config.toml
norm = "rmsnorm"
parallel_block = false
init_std_o = 0.0426
weight_decay = 0.066
Each number is 500 + 50 x the weight over its row's rms, rounded and kept within 0 to 999. Layers, rows and columns count from 0. Numbers have three digits each. The size before them is the row's rms in percent of the matrix's.

# v: layer 4 attention value, 128x128, rms 0.135, rows 76-95, columns 0-127
# o: layer 4 attention output (transposed), 128x128, rms 0.133, rows 76-95, columns 0-127
# q: layer 4 attention query, 128x128, rms 0.132, rows 96-100, columns 0-127
# k: layer 4 attention key, 128x128, rms 0.13, rows 96-99, columns 0-127
v76 094:520548440495594518448464480407453426530554435499520510506515515460433427543540508526498549556396540538452511544558504462442547567513481625566532458503485529552481416499489459472518489604513498549366482493554527465532492428535522455520563617480518551419526552592494568438508488506460442502519514619460541554533481451572440536524486432503396436552491510590508445512501482604478471491467
o76 101:525533417481565470537502527441515468492509364510555612536485425487428549513491511506489458525421518505527536520613467458554595612482521535545454465510493566564545460470475503439519477535484528508406440494565465552501506547630586458538504593517585586403528505537492593480564543492517467549454578587453449504579472479541408502549479494513462465564527490495522465459523533544555489579491
v77 081:496500485573574488430598452500460490508558489558450514573516508399466458482386533474467513515489518519518543494556524503470568529490471584505571448525451511480444408547418509451508504526609485613476448476496530435537420377534580512540488644535554476464451560502473464522413519541499532436530541485469495472515525588479485474569389613561466501494544484564428475511449505554516498519423
o77 085:432511483550531532526549444471481433459479482487448521582411468415485474431427488512479548454461540542545531377492500552493560645495492547526517460485506584560493483404427490526561419519529511492455505520522552505455483517590515492608436571575590549472469557501518493464496500472508464499509561503524400426427519489555469484558438544540392561504508527512514521446509481628568409552432
v78 098:529419408381488542510537561501480532493503495464526455654524520520437546515518472470498453505450531417526434483491557467409451580537510399477465488482512455541516495568516439506473480505452372436511456568556532556542435427448440519535541591412586505517515509481464426546384498397464420571476525463511467494513602537537486489480467496503506455516453539473538452533488530450569590490548
o78 098:524422445422451428452558466503464455527525553545558415450545547504501466539572444497588442497469502434512395525503528524399449498524534462525506505478481453541560488565565442462435515511451459537509517476422500520544456442406428461538444563523630543529503484458476473541486536484577582539551488488412592445602564602470516495430460493478496470543453559431598483516479443411450542497507
v79 087:513480544510497523468427522500513449521593475459562471451465468420610495542435395492500330520475472603478523425437444411553480525474529600501563485658550529536471455577557505522603452548552450533426531580497462464491537488474428513498534492548505593467455539548566509503488553521462508533509499494469439518519470548454387473535540535528498505435451518526470467503511498556491523427561
o79 090:493531467418506481428508497492488418522454439415495525413423445438598533502556485461578455500431400549524541483441410475497573466497631514520553472507542492572551482516551521628566518465556417483479523602540454471592542469498544497538526499487570549456477562489453555578531508515493471563511425478417449518511451476513427499494557574500496502420481466534500437442540536541501416601476
v80 087:433445579474383527578567489467445518514509547508500515421612510498485453416440500505511494467472503532444490543519532412450451444423496501499547528448550491539574544534474436603491533501524486572593447486517519568464520433456383591549463479453479538544549452530502571451633520569536468483519544530443472440522463450478457555540443454490531536415556460458383533518490499422554497541437
o80 091:388490515444530479580543421480473550482456549563486505426569504518476467429512513530588447467472462470504534529529467492582423458435572447460453525440489471497519556477532455499454604565542459472588494537466576503518521491402357569455537423470440475491559424450515559460524489571449488552436575526426529512496529495499447453543455473563530514409555443550514499484403402493586521525453
v81 096:484549542431489430539487567498462518467469489478488492443408505568485565531502565503489532480535485516470539523474447483551486431552520652403449420568500625460560473465462550546467525547411545477434496448530487415494570600521499498426492390512485462465486568456472607453562459361503526425538464492555490529469441452519476501457510420441502529532548504436510558594469548535503508464549
o81 108:496520551403433434518401546488469517482513483476601539529408538599517562515441564514419545585462543541463529579492526425487472471512507519420460507593501531497536490446504537489429533605454581468527457465487488465578576530492486504387541442417484471513487518500545554493479457410541501462558470543493495522459383425511528561568577520478493538522582441480433441588551573451513498443546
v82 093:496548415539462535525639507572391555426481496508405490513528603460599457527474559509514529455507479468507552537482481534486450480461491489430571575394500451472437523471485546518516533472521502454533487474489461543591533452475497476475472466628468496472477502355487532462538482537510503414444540430366513414495551524501424477458454576497569550484534500455563511529530494550602532559531
o82 103:449453538462424611479521452520455517465475558444382414546485503470528472452448534581515505500563567480538455573531509483490410454478472533381542575539486506453501518446492532498551469530581450496520511477464470472494490454434367570471445489643430517480442513384491500439472451518403502461509518421526524510416514468498541466566449526496459433485441531457585563427592526518500488470470
v83 078:519443480467528443505478425426444459521450531550467499426460444444462571448496515521331483496427441532427500438515491467487548409505448504439523434538607462484534498514535460510501582381477499490586433502522519530493470553506452472494528415490447534561448505472470544479564536501566346490508487482522545430495548361459508528489501519554423502468546568496489503541477490368522466460557
o83 085:462454449498520420467554535449489572540463554510572504473477425524570525507510650517462418508521425574436432467515511557469514469526467457450419482477491447432507570476548446505509565495498509500587398549501485509597491607493444559468629367562505492488553479471598502456514548509480406451578492525524584546517444508498488443463469446482496571466496576548503565457438512471525536463496
v84 092:478520413531508458514550469511448431492534568466485563457560446439560527434427490527444411482508480462536463427584367493518549450404571502532560530484516500459559461527536504567508623474493499515412532434399494509425628506487426474404370539519463438501495512468505511394466576497572510548562409461477487513474512532465535504476491516436484532494423538486560470481556513470539511553502
o84 099:462585488514500550482515534491499568560570535481445555539479519480473512453453506530538438509463442505563521453510428522472501505519544478505541476481410502472534484451524554610516527449529461483547584473500477422527521452519458560443518523476421468405561536519508512400473481513470380603592510568523535596385510422586510445557448547434525583518441469564475529410544577615528453477416
v85 098:523551471442382485458444509473561525452544447501547448556449538534592503491577510439518495513562481414502445450428497456539474467421529492461606526530454472496464562523533488506521468532437510439395501515370547437503557573505466416464509556551529454479486474552450509589437473500493490427445525569495470482333511608531518524523447537521509449460591501518421570505556510593472512483483
o85 098:581585475491443597515463482456527459488561464508536440499450540503584460573489528482488531539499479422494511528435459451459499391453507522539503448546490579619494516586488535578489436434429502548441545530407549451484463532482429433433497568516579493501456455480393452580488477504461559542473483433447426487428491611480530551591476535461512525485602492486433498500566534578414503546506
v86 088:562493535571570601467468472549531541566581435512451513538454505459577523543532542544515472520513352581554570475368459484511464438434526600484572561561524502516473489487504566522499582520484572526452495512489414474468497531469486521433450563624484550505445502496519512495512453480459541557578488477417562527387497523421456480581417474519430491450468504440543553458515514566446448490500
o86 084:483524511546594520457503554464483512558491429456484510523460442456495529438528580511517578537529446613543573490380469441531548492473517625479571521576512553485442431575514559496533416443590497452431500520452480488444524472429527474487530478577550567494458557522427555538568524471462481544561512434574463502409462534577519486549523511481478505399417518473456527485557590606440435494482
v87 097:521430532468414543495560549513454511465530446483551570455444392558418599530494535348414458504530454524494499484476554536589526481520520594494613584466500534447590540527469549505513545401525453439467392425547443532462514422513518456493517433489485537508589574544526516486517473499516496556475488517619476494482537453512521560489439531486470527493557564536419541593542527554476509538513
o87 103:441471523459483472598544543515464512600514506520534490490404476546458490582437538424510476559498484464513545551459568471491453464436559522555544590535500500505558496478514487524502580484528498427557365547506428435494491516573501544430588433372562444506530584474602510416483453598525521507512475492560519528446500491500516494579557517501516565521674584517468489492512480495512509524590
v88 114:474541509515540559528518478579478547342506587505395544506567405498457555595476552454486427523452580481518520518547473491558582557508436499467513521543525553496545495503515502522582511445542563496482509509493455352504428551468555433515492547517516436467589542506506463413448472509579521548527446502603529567403509505538519518444524550544508551477372441470461565539510505476490569451554
o88 062:569515554545500522452578449572412484439531581483541445546485483478483457501495423532440513662452556520497494457527548510530517527534475448507499489539471517538541475433569422516477486490551544473549558476549484417471444451444418404576574501427494542452522572454548439493453510454610482625544516506538627467546506514578535473550559498539478553480565477467550492488422437477493508397525
v89 088:482395398472589578480498546497567473457536495533452538524423464411568610422450520476552608542489543451515618433488545548437550525594488488449435530590526507513504550437469469458475447464582528496509511471521430494597541529547529453419520545501499509376452539537512472496430461406463470423492448393532493490481507495522507461495510514493560513446465478508547534462444467594523539498451
o89 092:485427581476459512441512573517573512486503473467556499502401494533492572379482457482454510492598576470521465477457524490366524591517514510401467464435485570519473431478442447480578440447494537448476479443536411556474519496634573458486480506514556602545500502545495418507454495441475508450583450478551469437496530531489452526439404438469596461558493496446521463474515499535444547422532
v90 092:459438554528485496487460507501519436479491505464441476449443481571470471467519475539609522513426453535413523563468446468550517470525542472531523536638416510421607544459537434486451414530520510540596549448505535521396548505452489613437472541393425606536541456488518534540557420541555527524472447519475559487502524468494489510569538562544530577520567492496405439591520524439512543458467
o90 091:480534558540501491523568565524470496477403609482463478473530444488496486441496491561542500494550494465425499495454485471562550406526596466509479477515506501468538564554491415486485469526492411451529419458545545458441530477473508538513545469478402500618551491451499536525582533534455495486471475458482546561454634536436469613498489467546460437457655496509347462582495465470546585473493
v91 093:468559539501401516511499539480553470541538535515498626508402470345391556574513523463419501506530406552542433577553520537511448556472488536542506504423525506492431434490548514511594592474474524532533466512551479452516474488487445415440571524566510510476435538558472542417562426525451457468514448601629471523457472469531450513500428465449477505535433511542507525447498457535474545562513
o91 099:457530528485492575639574503489511509507542422554506601557416463432498457559487613419487494457499445542601559527542466458533478519448476410526518509502454483534534423456544523549527617459498539551469487552555443476487504500507441453481526472459555443390527579482444533441566438512563455496449486528558547503595465492602464493528475431484500500592440482483476488499539488549572466622520
v92 088:482436477577515542473460527578564482452526415524442501479461451479438499491502529545455570519559531515457577549432516623558526409531573599408485509502546514552432558521424491577496496364587476513498585475472524499492540539529554559496443494519443507458567557491574497497515508563541530542556498520421460564570537403481523546510603479507552601526477547569457545436469504550475437527445
o92 090:454445483510503487567371579573524566516446497407447527528535393552386489469447504461456578441562517540444560483471530502536574522509476565449514501517488534533456461457470468480578477508569469437492409525529532536508509487469570575433536471506440466505430514589478532464423544500448507438491498489678494572381496486443486605533580490463579501518549499526479519450502523534498462477454
v93 093:505495602431468514543512481451476479417551529574424512387561539510511479473480484463534383484513541479474464512520455456540509475488596597546557586457530460549492561471544464603518549459532528533506473427452446436509485474437371415489572501536498488469507474599535507448510492559525521564475500563494490533512494483515440575545546515454493637371477414495461560557565401485491521509473
o93 095:480507562507537547516520517510452451457520513543541510491564500467520445481508532532551494532435507486572542509518414435614450474476568432545458522472506480556517542471524466642504565458545446413563505464481432467528412446420384506447600472451463493457545502485489493419507449574462510648410500546486498570534507458541519478552471474501510568423561422627527512511501413534560439538540
v94 095:498479432461599602430459511498473474542494477512461468502423492493521600473529446509492588491416409571533461492472551475520532526467504527565396507530524475574369496443476494450530511508520610471509531455515486487475489485510560461572524580557462621465361527527489577429525444503548395465519438508537517432475429486571499489366487450488435402518459516483517507434471461492518516490518
o94 091:575442485521522508443478447449462532537453459490453536635432435523455552455460550449458477490501512539560410536517541502510481574488463456458453552456481490451383541547500508398611454479476573512534489515555471472546496527570507474463608526505578642466531540519424537555554507509462449492514445505498548508593461523579438486436537396462530390515488554450491503467489572506462556443570
v95 092:391580503461525577519520461433517411448497529536473602568450556423562554452545538489524483503470459457566474536484645472533439480474439502458477548439456575464506599529468567464470441527528401449549559407562474479552550591499486497505429489507536536421446484441379483446566446454444480436486457447463472455502475508506551445497478524444547497571511553390524463471479548528491500523501
o95 093:455520538437433524540528473504483547407485560531542493568402531499474439531476522499448501468561462364490493520554553509487391445449592499446485544444451558431495556541426543474475478590489599491525543450511417528517582539506496448502490489526501489505515507451430505437542579438497572444542460435519494432471532553462468517421462503444598482547379487379502470515563514588566567499553
q96 099:533482559523411523464540549434540466570444498495524483551436605544574538480464479457530548485655505476474501431515512507495516441495519482479526535537458500470549504532430536535442545491465389450529532469426385549534521544477456502534577536554411478573461498562582507472523464477488526478385463556483568561480556489522468465562470349522485424474620539530476542464601518459459470469453
k96 094:538512383515530488554599534447421475564493494555543495455497570456549513475424526567543488467435543538440517528431480454500490424489489461498403500554429393402519473464501528429465493490562414519462352436426404564504529492512465476493461418495457548519414526481542633503551518562451473542410498554452471576521539475450436457544480506503474485499551486495486414485519484461493470587475
q97 094:434486476484526487530493461569411534400523452522476534488530460559505489479478512497485453498397508497519497532551473453450453589476548498509497440428565498578487524462573467420537527501561547481485506573463631504486519432509503428519382478417597460468563537393411460552471598488560553531615518452457504398599471533485549521502495543504475586478421474525502449569453461491550570519541
k97 072:460434376445550546557560427590472539449481564442488437536503468507501555532552544440484451480511530458575485479529575443497550595510525517455440467592507546517546598506607454536530452463538551503568561454538453442539526526462472596550548417489510589509514498396452487494520469512509461501538512533537499455386530479497542588542529493497467612448451481502558501542513517441635442489530
q98 086:574473605499359484598478501465460436565508495432569550473531502485530521490505470438551534451579478467447534501508538593503426462516502531559577499472491539494499448493445571443521535561445489498468500505476616571510556575555443511447429484578514392629493490526530482538454506491474507538508401504516514481497483484446479450549464529483475494442578579626592558457517404460506527553547
k98 128:547501554506484508493496597468539497579515436548532552502476557526484457467519502508512528427522472499390501515494517528497490429501497479551475510535414412440482424494455542458457463557506411508458465483500482578530542588556527463377470528529338549555439444557592572458502464554482490500416509545478517540556497503491427420501537464494554405551605536574492515466575468503377497606462
q99 095:492478496487607467537464564470487452505523433655595555544526471544462468431543503492536495448457403561486491470503474428547447599447552617535446439488486438610521531484510493496519526437578503475481503556542532508558472438515461478437522499460483568517560518508481609476510527589557454562567548526509492561484401543385491459473607500457562521486475562526479485527417439509524561521450
k99 090:545469442573433469483499488472500454578495609562589408444529584476570515519493490523575557419553422470477468465509533582577433465550552493623537512547466514503509467505465521454446523595553479489492478459452409495614544514537415575450499469502431526550461489513564514520498484553405509571428516569465521479434480561418454438515518441479466457481568560478497513435512404471472495565443
q100 100:465479547453467540422614500521392470494540443556541598425544484482405523466470572519608430573480536565560470497458497462554567495554504558483479560470470444495552543508528475557525519529555469532512410514526393437485504476469608492506492504449532582425465482433472485564525492492565505585623499570457488511489522433513520480511613552467440551491537447481503415581406506519480533540468